config = dict(
    n_kv_head=4,
    vocab_size=4096,
    qk_norm=False,
    lr=0.00636,
    final_lr_fraction=0.05,
)
Each number is 50 + 12 x the weight over its row's rms, rounded and kept within 0 to 99. Layers, rows and columns count from 0. The size before them is the row's rms in percent of the matrix's.

# layer 13 MLP up, 320x128, rms 0.204, rows 197-251, columns 0-127
102:69 77 67 31 67 67 43 50 66 58 65 50 37 49 45 44 42 36 35 49 62 26 58 53 58 40 43 36 48 51 52 38 39 55 35 56 40 28 43 51 66 72 78 44 65 45 70 61 43 50 43 41 67 50 29 50 34 52 53 48 33 56 57 42 51 49 66 49 65 55 65 32 42 47 72 46 41 60 39 38 60 43 51 37 42 46 39 31 55 53 51 60 47 44 40 51 64 31 34 39 35 69 64 54 45 54 51 44 66 50 48 66 21 31 44 51 55 51 64 71 63 50 56 59 32 47 32 57
098:55 45 57 59 74 75 46 35 44 63 56 45 58 42 82 53 73 43 46 63 65 50 68 59 55 52 78 41 53 44 63 58 41 61 43 57 39 73 60 50 44 51 31 55 49 45 43 59 62 39 52 61 49 32 40 49 52 66 36 76 47 49 59 63 62 62 82 60 51 43 42 66 62 51 60 57 42 52 64 45 50 32 62 48 61 39 41 61 46 46 42 64 27 75 79 56 37 44 34 66 68 59 47 53 60 40 51 63 48 34 47 51 30 47 62 41 47 60 54 30 54 32 51 53 53 46 46 50
102:32 55 56 27 54 49 43 47 47 52 67 42 45 64 47 41 45 51 43 68 43 52 53 65 51 71 59 41 58 38 43 27 51 48 59 39 53 55 25 59 41 62 47 39 65 40 56 40 39 44 25 19 61 44 63 54 46 59 69 38 62 50 60 50 48 24 41 75 51 71 40 69 20 36 25 30 41 38 54 59 47 43 60 63 55 68 53 31 53 64 38 34 59 62 47 53 27 36 53 48 54 79 54 46 58 59 45 42 54 45 72 56 53 50 37 57 44 50 42 48 53 51 31 44 34 39 52 49
096:34 29 54 73 40 43 57 53 58 46 44 47 47 40 51 52 48 44 73 42 38 48 52 53 40 52 45 33 40 49 54 58 49 63 48 35 57 71 60 63 60 45 70 49 35 66 43 50 67 41 33 24 45 44 30 34 46 48 61 45 39 35 51 55 21 71 39 26 33 45 41 40 54 37 55 59 39 39 59 47 35 41 46 43 45 40 24 51 48 64 35 40 42 38 57 60 69 39 55 68 70 59 44 51 64 48 69 36 34 47 56 47 40 66 53 66 45 32 61 79 62 55 45 29 47 57 67 51
088:58 55 37 48 56 54 51 63 24 65 42 34 64 47 50 49 49 38 70 54 43 32 37 69 40 39 48 33 44 64 59 48 57 38 57 68 49 52 57 63 30 51 73 63 40 54 40 59 49 69 34 47 58 41 30 51 52 22 18 60 30 47 40 47 46 48 83 45 42 57 38 54 49 54 62 38 54 55 46 47 51 54 53 65 54 48 54 64 31 64 47 56 46 65 38 81 50 46 56 35 53 53 65 32 76 55 43 49 38 43 63 62 49 52 18 57 74 55 44 55 53 34 52 58 43 53 48 49
099:50 68 66 37 42 62 45 54 63 58 43 64 57 30 55 62 47 28 47 49 48 63 60 47 30 29 60 44 30 53 52 58 31 27 56 36 54 45 49 48 40 62 30 52 31 43 33 59 67 47 49 39 41 57 40 38 48 83 45 37 57 49 45 35 29 66 57 54 47 56 67 43 64 42 61 41 55 55 35 38 47 35 54 34 74 62 36 61 61 39 47 77 43 79 50 59 55 47 48 57 50 35 31 37 48 54 56 39 44 68 46 55 26 74 55 52 53 35 59 45 35 44 53 33 53 55 52 50
100:43 40 55 52 68 62 44 49 32 47 47 56 45 57 65 57 48 56 65 45 31 42 60 38 36 67 30 58 53 85 54 58 57 57 49 39 65 51 32 36 37 29 44 48 79 50 39 79 60 60 41 55 70 61 53 55 45 24 51 41 52 60 37 51 68 55 35 39 40 49 56 41 59 25 57 33 44 43 51 41 40 43 61 61 61 78 59 54 47 57 45 61 67 40 58 48 60 54 42 51 44 43 41 68 19 52 63 50 71 38 40 56 55 54 56 57 67 48 48 45 63 54 68 68 36 57 57 60
094:41 41 55 47 40 57 43 30 54 37 54 36 57 33 32 54 50 43 57 40 24 39 59 48 49 59 65 40 65 54 83 68 52 52 66 54 58 39 49 61 46 58 48 28 38 55 39 37 45 61 56 47 61 47 54 27 48 58 39 32 53 63 74 47 53 37 31 59 36 43 37 39 57 45 57 68 34 31 75 44 49 43 44 67 46 60 49 75 52 59 46 50 38 29 35 63 41 27 46 54 79 49 57 53 76 51 39 50 51 67 61 52 42 24 42 68 48 43 69 51 50 46 46 51 51 37 45 43
101:51 47 60 34 60 54 55 55 42 56 52 63 47 51 47 43 53 49 69 44 42 56 38 64 37 26 36 24 72 40 34 54 30 51 34 44 40 69 68 38 49 59 39 41 59 51 48 45 50 38 49 51 58 46 60 61 72 51 65 46 39 48 42 43 63 50 55 46 61 30 60 33 38 63 67 38 28 62 60 57 56 57 31 38 69 44 57 42 52 54 27 48 50 63 64 46 70 39 69 40 37 52 63 40 47 59 53 57 58 50 26 69 33 41 51 32 61 54 45 59 43 49 66 56 82 77 49 73
111:37 31 50 56 54 51 51 50 35 51 60 54 35 50 65 36 64 30 66 44 33 50 65 62 61 54 46 49 57 50 53 39 61 49 60 64 65 59 58 70 45 53 39 57 43 44 57 63 51 53 42 34 42 46 44 25 57 57 33 48 48 35 46 42 40 46 73 18 48 64 46 34 33 65 51 61 61 53 60 22 45 34 73 30 48 44 70 52 45 69 43 39 47 50 70 51 23 32 46 50 21 64 56 66 31 40 41 46 35 28 47 47 40 48 64 69 52 53 59 37 60 68 52 53 45 44 58 44
095:37 49 63 51 52 47 55 44 66 61 35 51 57 63 57 68 51 44 48 38 25 29 58 60 60 49 62 61 55 67 49 43 42 54 57 44 37 66 37 72 50 40 55 47 26 55 50 35 62 58 62 43 28 51 55 49 47 60 33 51 50 45 52 54 38 67 75 42 57 57 57 51 45 50 63 51 59 39 36 44 23 38 43 70 37 28 65 67 66 62 61 25 22 52 32 60 31 61 41 71 42 63 43 49 57 69 38 64 33 49 33 52 35 41 71 55 51 42 60 53 43 40 68 42 45 45 62 54
109:41 39 47 54 72 52 39 40 55 50 58 55 40 45 41 45 56 79 51 48 40 48 40 73 45 45 54 47 47 31 53 32 32 55 64 57 35 53 57 60 57 52 67 51 28 32 31 32 26 66 63 45 64 41 59 48 32 37 56 47 35 68 65 67 58 47 46 50 61 55 40 55 41 69 47 51 81 50 62 41 56 46 42 43 66 45 51 52 18 32 52 59 39 58 60 42 45 57 45 41 75 58 70 70 61 57 48 42 69 41 33 48 46 33 44 45 47 50 39 43 32 70 48 35 54 31 37 38
101:41 53 40 49 61 69 66 35 54 55 27 54 51 62 42 67 60 54 76 51 42 55 55 44 50 34 45 55 47 51 56 51 24 64 67 44 47 48 44 38 56 59 25 71 27 54 49 36 43 51 43 66 62 37 39 54 59 44 44 50 51 49 56 36 55 50 55 56 46 32 53 45 58 55 52 70 46 65 46 56 82 76 54 57 76 33 50 54 62 50 61 70 54 37 46 59 62 53 67 58 57 53 35 49 49 61 47 77 40 42 33 67 58 67 71 68 56 50 36 62 53 45 43 54 47 43 13 44
104:53 44 64 49 52 48 34 38 41 46 48 37 43 56 54 38 82 75 59 46 62 59 77 54 12 38 64 43 43 57 29 57 52 71 47 58 59 55 52 59 66 59 37 62 61 49 57 39 52 54 42 31 47 44 50 71 35 51 30 65 45 35 48 67 51 60 28 39 54 50 48 39 54 34 65 72 57 53 30 39 34 60 49 63 43 66 37 52 29 51 61 44 42 51 64 59 28 41 41 51 38 42 40 46 43 40 56 68 69 47 40 68 44 53 45 65 52 52 58 62 48 62 42 65 40 37 55 63
095:52 63 54 54 51 41 55 59 39 53 73 54 61 53 60 50 43 45 60 43 31 64 45 34 34 49 47 52 58 40 68 51 42 41 49 34 24 39 55 49 44 39 47 50 52 65 28 53 49 52 42 82 52 41 50 58 72 57 34 59 45 49 54 57 36 69 62 53 71 47 43 53 66 67 51 38 36 38 55 39 59 63 48 42 57 33 52 52 23 78 46 66 41 39 37 72 65 48 37 58 30 55 51 45 60 35 47 33 55 37 20 40 19 73 46 65 55 54 50 36 55 32 59 52 42 49 55 49
103:41 68 39 73 49 64 38 53 55 38 50 62 67 42 45 32 42 26 36 61 51 59 53 56 47 53 57 43 54 29 47 49 71 35 68 22 50 60 49 62 57 35 58 53 36 42 49 31 42 56 53 44 57 54 52 69 24 45 44 64 62 59 62 48 56 57 49 58 52 64 47 63 29 44 68 58 65 55 41 52 66 52 45 40 64 62 39 86 48 49 62 36 62 48 60 40 53 30 68 59 40 49 37 40 50 30 51 39 34 39 71 46 50 54 66 51 22 59 44 56 43 48 19 53 51 42 43 55
095:57 49 41 55 46 30 39 40 45 43 38 38 32 41 47 37 55 44 46 49 67 46 55 64 51 60 57 50 61 73 11 61 33 60 27 52 54 46 61 43 54 51 56 37 46 51 54 50 39 59 66 50 45 56 18 44 58 69 58 39 46 48 46 55 59 59 56 38 66 52 66 34 64 21 53 62 59 50 69 38 55 46 50 58 50 75 32 55 53 45 73 52 51 67 50 53 54 50 40 58 48 43 38 45 61 59 33 82 77 35 40 49 43 43 47 67 68 58 48 51 40 46 53 44 77 54 58 70
098:44 69 66 44 54 30 54 40 47 46 58 47 58 33 65 52 60 40 54 48 56 68 54 75 26 26 56 48 41 52 56 43 38 49 45 51 68 55 58 51 49 54 51 39 30 52 52 39 38 57 24 47 42 32 50 36 36 51 52 53 71 63 38 28 59 53 37 33 41 67 36 43 45 51 58 68 60 50 43 23 53 63 40 38 57 43 55 44 62 51 49 64 60 45 69 29 44 73 70 40 55 64 71 38 82 49 56 47 62 51 64 41 43 54 54 60 57 63 54 52 57 63 43 60 52 50 17 48
099:71 57 39 48 56 36 42 39 44 60 41 70 44 66 54 70 48 46 54 75 32 40 58 49 40 43 64 50 49 24 33 50 40 58 44 51 44 39 75 34 46 28 58 73 42 38 61 40 42 37 36 65 65 28 57 64 25 39 44 54 37 67 53 62 41 44 46 39 52 68 67 67 44 50 32 37 37 57 48 59 42 36 40 28 40 30 41 43 20 35 24 51 40 56 45 68 41 49 61 62 51 65 45 45 41 45 51 55 52 65 52 39 47 59 53 61 53 41 44 47 48 60 31 51 61 46 54 51
094:40 37 67 35 48 51 54 45 27 56 62 60 44 47 45 47 48 46 51 63 66 76 52 59 53 52 41 47 60 41 57 45 45 49 64 62 47 49 59 58 61 50 54 58 66 45 50 48 52 69 71 54 63 69 71 47 30 43 45 35 77 49 56 37 68 46 36 62 68 61 28 66 87 64 58 47 59 47 38 60 37 43 47 44 64 42 70 56 52 57 48 63 39 48 28 39 59 31 47 54 49 61 33 41 37 54 49 61 27 45 42 72 35 54 55 43 59 40 57 73 31 45 34 60 75 55 40 47
095:51 54 80 23 52 57 46 50 65 66 49 70 52 56 70 41 46 41 42 48 30 68 52 48 41 38 48 62 28 44 47 43 26 53 59 58 55 73 35 56 68 43 43 53 50 76 67 45 61 53 60 56 47 62 87 46 49 43 48 54 47 58 65 67 45 50 56 46 41 53 43 75 75 42 33 55 39 29 61 70 49 58 36 53 62 47 57 32 57 43 21 68 58 54 58 35 59 59 46 51 53 58 51 51 51 35 35 57 58 56 24 39 60 45 60 43 52 50 37 55 52 44 47 45 62 62 39 61
097:75 48 55 38 74 27 50 44 43 55 45 51 41 39 41 87 57 50 47 48 50 39 53 37 41 49 30 46 62 51 45 40 58 58 59 45 49 37 63 62 52 67 50 56 47 76 40 45 62 34 53 50 23 62 47 62 69 42 69 31 47 25 61 77 55 44 28 48 48 55 56 41 50 52 46 41 36 57 17 66 39 32 45 36 45 52 70 51 53 48 57 47 46 60 40 64 58 50 73 58 36 37 29 56 61 56 41 43 31 56 46 53 48 52 37 59 43 26 48 62 46 47 47 54 50 54 74 51
098:62 59 40 37 51 62 36 35 50 30 41 73 68 54 27 25 38 48 62 27 48 30 34 58 42 62 37 60 43 47 41 53 44 62 44 64 74 63 41 51 66 45 72 23 61 59 66 47 58 57 51 54 53 56 56 47 54 46 65 40 52 43 50 57 64 63 49 45 53 26 46 52 58 40 26 63 68 65 53 45 60 63 65 42 47 30 48 55 33 47 70 44 56 65 42 34 43 55 38 45 29 62 36 52 52 51 46 58 33 52 26 63 61 52 52 61 61 60 35 48 61 47 47 45 55 58 22 47
099:63 40 72 25 70 38 45 46 45 61 65 52 30 59 33 58 55 51 59 50 56 59 59 71 54 30 47 63 50 73 54 64 41 44 28 56 60 31 42 68 71 39 42 50 60 48 51 68 51 51 48 38 44 50 46 42 35 37 24 55 51 69 45 51 47 63 43 45 38 37 43 56 50 52 38 47 62 49 53 63 68 39 58 52 54 55 51 48 45 31 80 46 66 58 35 49 50 43 43 31 63 47 48 38 63 64 69 50 33 56 32 50 63 39 53 48 62 50 66 41 56 53 11 52 40 47 51 22
094:43 60 42 80 60 61 62 62 48 46 62 36 88 54 41 38 61 46 46 29 38 62 44 52 44 45 37 53 42 28 36 59 44 36 59 47 55 48 30 41 62 53 55 35 51 59 31 48 66 43 60 40 33 44 31 39 51 46 50 59 44 60 62 34 79 38 50 26 18 51 41 52 61 51 57 28 40 55 58 41 54 33 53 67 31 45 46 60 59 50 47 56 51 65 62 49 54 49 47 39 62 60 35 70 43 42 47 56 55 41 51 56 59 66 59 66 69 63 52 53 32 51 51 56 21 64 52 50
101:48 56 47 43 39 35 45 57 46 68 65 63 28 47 33 58 71 69 62 53 45 46 79 64 83 43 47 50 63 57 56 36 40 53 49 67 60 72 68 68 48 50 63 57 67 37 50 51 61 49 54 53 56 40 54 66 67 58 51 60 46 58 52 51 36 39 74 59 75 32 70 47 48 69 67 59 41 44 54 54 58 42 50 58 50 62 55 57 26 51 62 36 70 63 50 28 42 31 61 28 62 58 47 48 40 44 60 64 68 53 49 54 26 51 58 53 44 33 45 58 53 55 58 52 49 44 62 35
103:37 59 63 52 38 35 61 48 54 47 56 53 38 36 56 27 65 37 34 80 60 38 47 53 51 31 37 63 61 50 60 68 44 35 68 49 50 54 57 75 46 44 59 63 45 48 69 56 39 58 41 58 59 43 79 50 61 46 65 46 54 74 59 41 46 52 38 51 43 44 31 51 72 44 65 63 45 55 40 21 58 50 36 37 71 55 35 41 51 56 48 57 59 58 56 55 51 30 48 39 39 66 64 35 63 39 41 34 69 49 68 31 44 51 34 39 55 41 32 71 39 43 56 37 35 45 51 60
096:56 56 53 54 43 51 53 58 50 47 63 36 64 16 47 45 41 43 75 57 64 61 47 54 43 47 51 34 52 49 70 67 54 42 46 56 35 31 66 36 59 31 46 53 28 26 40 42 54 33 55 48 54 58 27 67 32 50 36 57 51 53 65 41 57 65 37 48 39 61 57 37 43 37 66 56 46 39 66 58 69 55 60 35 49 75 55 53 58 60 45 42 19 63 54 62 48 35 47 32 65 34 48 53 51 56 45 48 37 42 34 70 50 41 39 60 81 47 48 55 58 68 49 56 44 61 71 39
074:41 40 48 44 63 42 50 44 55 60 53 41 46 54 28 53 54 42 35 77 47 53 61 62 50 85 60 63 49 70 51 66 51 29 62 51 49 44 61 50 33 48 41 69 70 40 38 56 59 27 57 73 58 30 59 59 47 35 54 49 47 75 31 45 57 53 28 46 52 68 42 44 40 67 46 47 45 66 48 54 46 48 44 40 67 54 65 63 59 30 62 56 33 40 51 49 51 39 43 44 32 36 41 58 58 49 70 54 66 48 52 48 12 27 49 37 42 37 49 63 37 51 48 49 70 55 40 53
096:51 52 32 44 37 46 52 47 41 63 33 58 50 54 48 39 71 38 69 35 73 44 51 58 49 42 54 42 35 39 60 41 43 34 52 67 74 21 54 44 48 48 57 56 67 45 51 57 57 39 54 68 54 43 64 46 56 67 49 61 57 64 14 38 71 41 47 62 46 37 41 38 51 63 34 59 60 49 72 45 41 70 64 46 52 35 50 52 45 62 65 59 63 56 36 37 34 56 66 60 54 66 55 52 39 85 54 32 64 56 65 54 34 40 43 34 49 37 60 40 43 48 66 48 60 69 53 56
101:36 49 57 56 48 57 64 74 49 57 54 53 62 35 44 52 47 43 35 58 62 50 46 53 60 52 29 46 68 47 51 43 53 44 56 69 47 46 48 55 64 59 57 74 45 47 60 42 64 41 51 49 38 40 37 53 48 44 40 43 35 51 38 58 64 61 53 65 49 59 45 62 43 59 49 73 41 76 38 69 67 56 46 48 65 51 68 66 75 31 67 47 41 58 48 41 72 51 53 30 46 51 25 61 66 50 81 51 75 67 51 43 60 68 58 41 57 39 56 52 83 75 32 46 51 69 47 52
098:65 54 37 59 55 53 50 57 72 59 38 62 63 51 69 54 42 44 55 53 57 46 47 76 64 38 43 65 57 67 59 54 81 50 40 48 53 35 71 63 40 43 52 55 46 46 43 59 45 42 57 36 43 63 38 53 19 40 55 66 64 66 69 43 42 66 59 55 29 31 39 50 55 35 56 50 58 64 68 53 46 46 48 48 56 43 26 33 43 50 19 48 56 56 69 53 56 41 59 66 54 73 55 61 33 26 56 40 52 61 50 54 39 52 60 36 60 43 44 42 19 55 61 49 74 50 43 54
101:33 41 56 37 46 54 43 44 54 57 65 23 47 46 22 47 52 59 52 52 53 47 40 46 46 49 55 51 58 58 49 55 38 52 29 51 40 45 26 53 51 60 62 57 57 52 55 75 57 53 72 62 42 55 57 50 62 58 45 64 55 62 73 28 72 56 61 40 49 66 47 49 60 44 35 50 79 52 70 53 69 67 57 52 64 56 37 49 46 55 37 46 28 55 37 25 67 35 52 42 56 63 18 54 39 58 37 65 41 23 55 55 41 22 57 57 48 66 61 51 44 29 43 35 48 50 50 62
105:59 48 42 39 58 35 37 42 40 43 61 66 46 47 33 47 45 45 34 40 60 46 40 42 41 40 28 75 58 54 48 39 46 68 73 45 35 48 76 60 47 46 51 33 52 45 58 59 51 73 77 40 48 56 68 50 41 49 44 71 54 46 45 28 46 47 43 62 65 28 50 42 68 26 54 57 57 50 43 45 52 54 65 61 49 42 66 62 53 61 43 68 47 60 55 51 32 34 59 58 26 43 26 66 57 54 39 56 57 60 65 35 33 79 60 56 63 60 48 59 47 54 36 77 63 61 56 52
097:34 47 23 46 25 41 64 56 65 33 47 36 37 34 51 51 44 22 31 56 36 44 41 53 40 49 54 50 68 49 37 53 60 36 38 54 46 66 68 67 49 47 28 63 76 31 61 66 48 51 41 53 42 27 45 63 64 47 54 50 62 46 59 59 60 23 68 54 27 49 28 33 63 65 57 40 44 70 74 52 45 48 50 57 50 43 57 72 65 46 34 57 52 52 47 49 30 47 51 52 60 49 36 33 53 34 52 51 44 55 41 51 52 70 53 49 43 49 60 46 69 47 58 61 59 62 58 38
103:60 31 32 46 54 43 65 29 59 57 50 50 63 55 64 75 55 32 41 54 51 41 43 34 66 39 46 51 44 59 30 60 31 31 57 55 61 63 45 47 67 43 57 45 54 43 42 29 61 53 40 62 35 55 73 38 64 23 50 59 70 34 46 68 38 45 55 54 73 64 75 53 47 40 84 45 59 65 70 46 61 40 28 56 55 47 62 46 47 41 53 51 24 34 55 52 47 52 56 58 58 58 63 37 42 45 43 59 60 65 56 37 56 69 50 43 37 38 59 29 57 52 33 48 56 44 56 44
098:42 50 63 60 44 69 34 37 57 60 48 37 31 61 36 40 60 58 40 61 51 64 43 38 40 69 49 33 59 37 55 68 38 45 51 50 57 75 43 71 64 42 33 41 60 45 37 29 55 44 41 42 42 47 42 54 43 57 45 59 44 35 26 48 51 61 49 49 71 71 72 48 37 46 49 34 48 43 52 29 36 42 71 58 61 48 49 28 73 53 52 47 23 49 41 60 48 65 46 41 65 49 41 82 42 52 58 43 47 46 25 41 66 40 67 61 48 41 44 48 61 31 32 41 47 47 60 42
097:51 37 53 51 48 70 59 62 56 48 45 71 51 61 26 53 34 65 38 61 63 47 49 42 34 70 61 44 32 49 45 38 48 39 51 22 48 43 69 45 44 25 54 52 49 50 58 35 30 36 41 60 42 45 55 49 27 44 28 47 49 63 29 38 25 54 38 38 63 42 22 33 44 41 48 31 46 59 47 40 62 49 39 50 61 42 49 47 37 64 50 63 65 61 34 44 51 38 49 48 58 50 46 24 43 64 39 45 41 58 48 45 47 71 61 28 58 76 51 33 38 56 49 69 54 64 40 48
101:43 48 46 53 43 45 33 66 45 43 56 41 49 53 53 43 29 41 47 38 58 44 42 42 51 64 18 43 51 37 57 42 66 64 52 45 43 30 47 34 45 22 38 53 45 37 31 55 35 33 46 48 63 36 50 59 52 69 32 49 45 15 76 46 61 42 35 31 57 35 59 43 49 53 57 41 55 31 58 54 44 49 40 52 49 69 24 47 33 58 40 43 43 54 36 56 40 40 64 41 63 59 27 25 44 59 60 44 29 39 44 56 28 43 38 60 58 53 66 46 56 51 68 52 65 37 55 34
099:40 70 53 67 46 62 58 51 65 47 68 31 50 72 45 57 41 57 54 53 44 43 46 41 50 30 44 41 73 73 55 52 50 43 33 45 46 53 79 61 61 52 33 39 67 57 49 69 58 39 34 64 42 36 39 48 65 43 53 71 56 45 75 54 55 39 30 44 30 24 43 57 47 50 53 53 29 52 46 74 43 39 52 44 38 47 48 62 63 52 63 65 54 45 55 70 62 50 39 58 69 35 69 57 39 30 49 75 53 46 40 62 64 40 58 57 49 32 44 37 65 39 61 58 43 43 49 65
098:35 43 47 66 61 61 63 87 51 65 78 54 40 37 72 55 43 58 64 45 41 53 55 52 77 32 48 54 42 43 45 56 67 49 34 46 40 40 58 54 49 55 31 65 61 51 68 42 56 24 54 55 51 24 43 83 55 39 52 49 69 58 30 53 46 44 50 58 37 23 38 48 50 56 66 55 59 30 44 33 44 47 38 31 54 50 34 37 52 54 46 51 38 44 71 37 51 52 65 50 26 34 53 49 58 52 44 38 43 50 41 63 39 59 45 50 34 47 54 59 32 63 48 39 49 46 41 55
099:43 70 39 59 71 27 53 42 55 55 44 45 37 31 69 35 58 47 56 42 37 44 42 61 36 47 43 47 27 31 24 25 47 33 50 51 60 37 51 41 48 56 69 60 34 70 32 44 48 30 58 35 52 50 46 47 41 58 66 50 46 46 62 51 60 67 61 51 51 72 48 23 47 35 44 42 52 42 39 41 38 74 53 61 45 34 51 69 56 55 37 27 52 37 32 42 60 62 53 57 42 48 47 29 36 49 65 57 51 47 25 43 39 44 51 38 52 61 39 37 67 41 58 72 58 56 36 55
095:63 42 61 63 50 56 75 34 47 52 53 37 52 33 74 61 39 55 47 51 65 30 46 56 55 52 30 46 51 39 53 39 29 55 58 43 38 49 25 42 48 26 31 50 51 37 52 37 32 35 46 62 43 37 44 57 40 35 55 46 41 47 45 40 45 36 34 27 36 52 54 42 61 69 55 68 52 52 35 49 66 52 41 52 48 76 35 69 59 39 50 23 20 42 50 59 34 50 53 47 48 48 35 38 43 45 54 36 46 48 45 47 39 33 67 59 48 51 49 31 35 40 59 50 66 81 49 35
098:54 59 50 35 49 50 48 30 43 18 61 35 46 55 50 61 32 53 31 65 36 44 50 60 57 61 52 64 38 43 35 46 49 39 38 40 65 40 41 53 62 56 48 34 45 33 29 40 60 62 54 47 62 53 69 53 46 42 74 26 76 42 44 57 50 50 70 44 30 61 54 67 53 43 52 49 59 57 69 56 70 20 48 41 23 54 32 23 44 53 61 62 54 67 36 68 50 27 50 57 33 46 45 46 46 49 60 44 50 42 33 52 49 62 47 72 63 56 57 39 64 57 48 51 42 47 60 57
097:44 62 57 67 47 65 31 36 62 47 46 47 41 59 44 75 50 57 58 45 53 49 37 60 42 54 28 59 46 58 35 33 61 52 39 39 68 52 43 33 58 58 50 45 58 35 54 39 42 40 64 50 30 43 52 47 44 63 65 70 27 39 63 52 56 50 30 53 14 63 50 52 61 42 63 68 39 45 47 53 54 51 36 33 46 45 38 30 47 61 73 61 54 59 57 47 36 32 41 45 24 37 42 60 65 41 48 36 70 52 47 24 40 54 54 40 27 69 54 46 60 51 36 51 51 26 70 52
108:63 54 49 40 61 70 65 54 45 57 43 57 74 38 52 55 62 50 47 55 52 59 49 42 61 52 28 20 60 50 54 39 42 39 45 61 48 23 42 35 48 56 18 47 48 31 36 67 29 46 68 53 30 65 23 35 61 52 64 46 49 83 31 54 60 42 44 57 50 56 45 52 44 69 65 43 49 40 33 50 56 52 51 34 49 57 38 61 34 59 40 49 62 53 61 27 49 39 48 57 63 43 65 43 46 48 38 56 53 55 67 67 65 51 36 39 62 63 40 41 49 55 37 56 58 66 74 57
105:47 59 41 43 39 83 60 46 62 19 43 46 41 47 31 43 52 40 35 39 51 51 63 65 52 59 54 52 27 42 56 40 50 18 51 53 38 40 61 47 62 73 47 44 56 34 30 55 52 37 71 69 55 38 38 42 61 50 55 44 43 48 35 50 38 67 74 45 50 41 71 53 36 57 54 56 66 58 37 36 37 57 43 50 57 43 67 70 47 60 53 54 43 47 46 31 53 39 57 42 58 67 22 64 59 52 56 23 49 47 47 51 42 43 61 64 64 48 45 71 55 39 45 51 24 44 68 54
099:40 57 78 43 32 33 45 43 11 44 59 67 61 57 76 43 46 54 54 32 53 68 59 41 47 38 57 73 67 48 44 55 44 41 60 49 37 38 73 52 63 57 49 37 56 48 52 53 61 45 69 54 45 55 43 46 51 41 62 46 69 68 34 58 54 41 64 36 41 44 45 36 53 56 50 57 43 60 49 57 44 55 51 63 44 81 33 46 36 35 39 50 55 54 63 64 53 26 53 64 52 31 44 43 38 51 38 34 51 38 24 41 49 51 79 41 60 53 58 56 63 64 54 67 56 72 51 42
097:56 65 50 42 60 43 45 45 62 40 57 45 56 30 59 30 44 61 52 55 36 62 95 49 40 47 44 58 55 46 35 55 47 40 31 52 56 52 50 45 58 57 45 43 44 42 50 58 52 39 57 44 40 54 58 45 42 59 63 38 42 68 55 31 36 84 66 13 51 62 55 40 54 57 63 53 51 40 40 51 27 64 45 50 53 47 56 48 47 65 31 47 52 46 55 38 34 49 61 71 52 44 32 66 70 61 53 61 58 70 55 49 63 62 66 34 56 65 42 69 35 43 51 46 59 65 34 22
090:51 54 55 40 59 47 44 64 63 56 59 50 58 76 38 63 57 61 39 48 57 64 80 71 66 51 59 73 23 36 50 56 50 30 56 62 47 30 35 47 31 61 42 50 67 57 35 29 49 35 55 61 46 38 64 45 38 43 62 51 48 53 47 38 55 57 67 53 58 56 53 47 56 57 43 53 45 46 62 43 46 29 51 50 34 48 59 30 70 30 41 45 36 61 43 54 62 42 74 73 67 40 44 68 70 50 53 51 46 46 46 39 50 33 42 54 21 62 47 40 52 32 58 55 51 66 24 59
100:55 76 44 61 28 65 70 41 50 38 59 34 52 26 39 43 57 64 37 28 42 35 64 41 59 69 47 52 50 34 45 43 60 41 44 66 74 41 35 44 72 38 58 44 50 28 67 55 46 75 58 37 54 65 31 49 51 57 58 48 62 35 66 43 37 62 57 33 50 46 60 57 39 66 40 58 34 43 35 52 50 57 55 56 62 39 56 45 63 51 49 55 39 43 58 40 57 39 51 33 78 68 54 67 39 49 39 69 61 48 60 72 51 46 57 44 46 60 47 72 64 60 54 48 73 41 59 45
099:48 43 41 35 46 49 50 46 39 28 42 22 44 68 50 46 55 60 55 68 63 52 58 46 57 38 52 51 52 36 57 72 63 59 44 54 39 38 34 33 52 07 74 55 36 56 38 58 57 57 61 52 57 58 55 64 33 41 50 55 39 34 62 56 42 41 50 53 50 46 58 72 60 54 49 40 41 52 40 61 47 62 52 26 85 23 57 53 60 40 36 38 50 26 47 47 40 43 47 51 48 57 55 47 49 49 50 67 38 34 48 52 50 45 67 71 82 44 49 38 50 61 48 44 72 46 65 56
093:40 57 68 54 46 43 58 54 41 63 55 44 48 52 34 38 49 75 40 48 56 65 62 62 70 44 58 62 49 44 71 47 22 55 58 25 66 62 42 41 29 53 43 45 47 33 42 57 52 29 52 60 56 24 61 45 36 64 61 64 64 63 52 44 69 41 37 44 38 39 45 54 46 52 44 59 53 39 33 52 33 36 58 77 36 50 61 55 63 51 43 60 31 39 43 49 57 77 66 66 59 66 32 44 49 39 44 64 48 41 83 51 45 46 37 56 46 43 39 58 63 43 43 55 33 53 46 24
112:48 38 46 46 36 55 52 42 56 33 49 60 44 51 67 41 38 65 58 65 55 67 68 60 26 47 44 39 65 39 49 62 83 59 52 36 48 46 40 07 27 53 52 40 56 46 60 43 53 77 54 45 51 35 66 62 40 54 66 58 58 52 48 66 41 44 40 66 46 63 62 56 49 59 63 56 47 44 39 50 48 54 77 42 37 44 43 64 44 54 66 46 45 46 57 34 50 43 57 39 57 46 61 52 68 51 52 47 44 24 40 64 60 53 34 61 33 51 64 82 64 40 40 24 56 54 47 57
099:58 55 29 50 38 46 67 71 46 69 60 72 58 40 40 36 55 41 31 48 38 48 59 29 34 57 45 49 25 54 54 26 54 25 36 38 52 58 47 36 57 72 58 54 43 52 36 48 46 59 58 50 45 52 28 62 53 53 25 56 39 30 70 50 59 41 68 80 52 47 69 61 44 66 65 54 28 51 46 44 59 45 68 51 39 50 31 60 66 69 46 46 69 39 46 52 58 51 48 40 61 54 37 48 46 64 49 57 32 50 40 37 60 64 62 55 35 43 57 63 55 44 74 53 61 43 59 42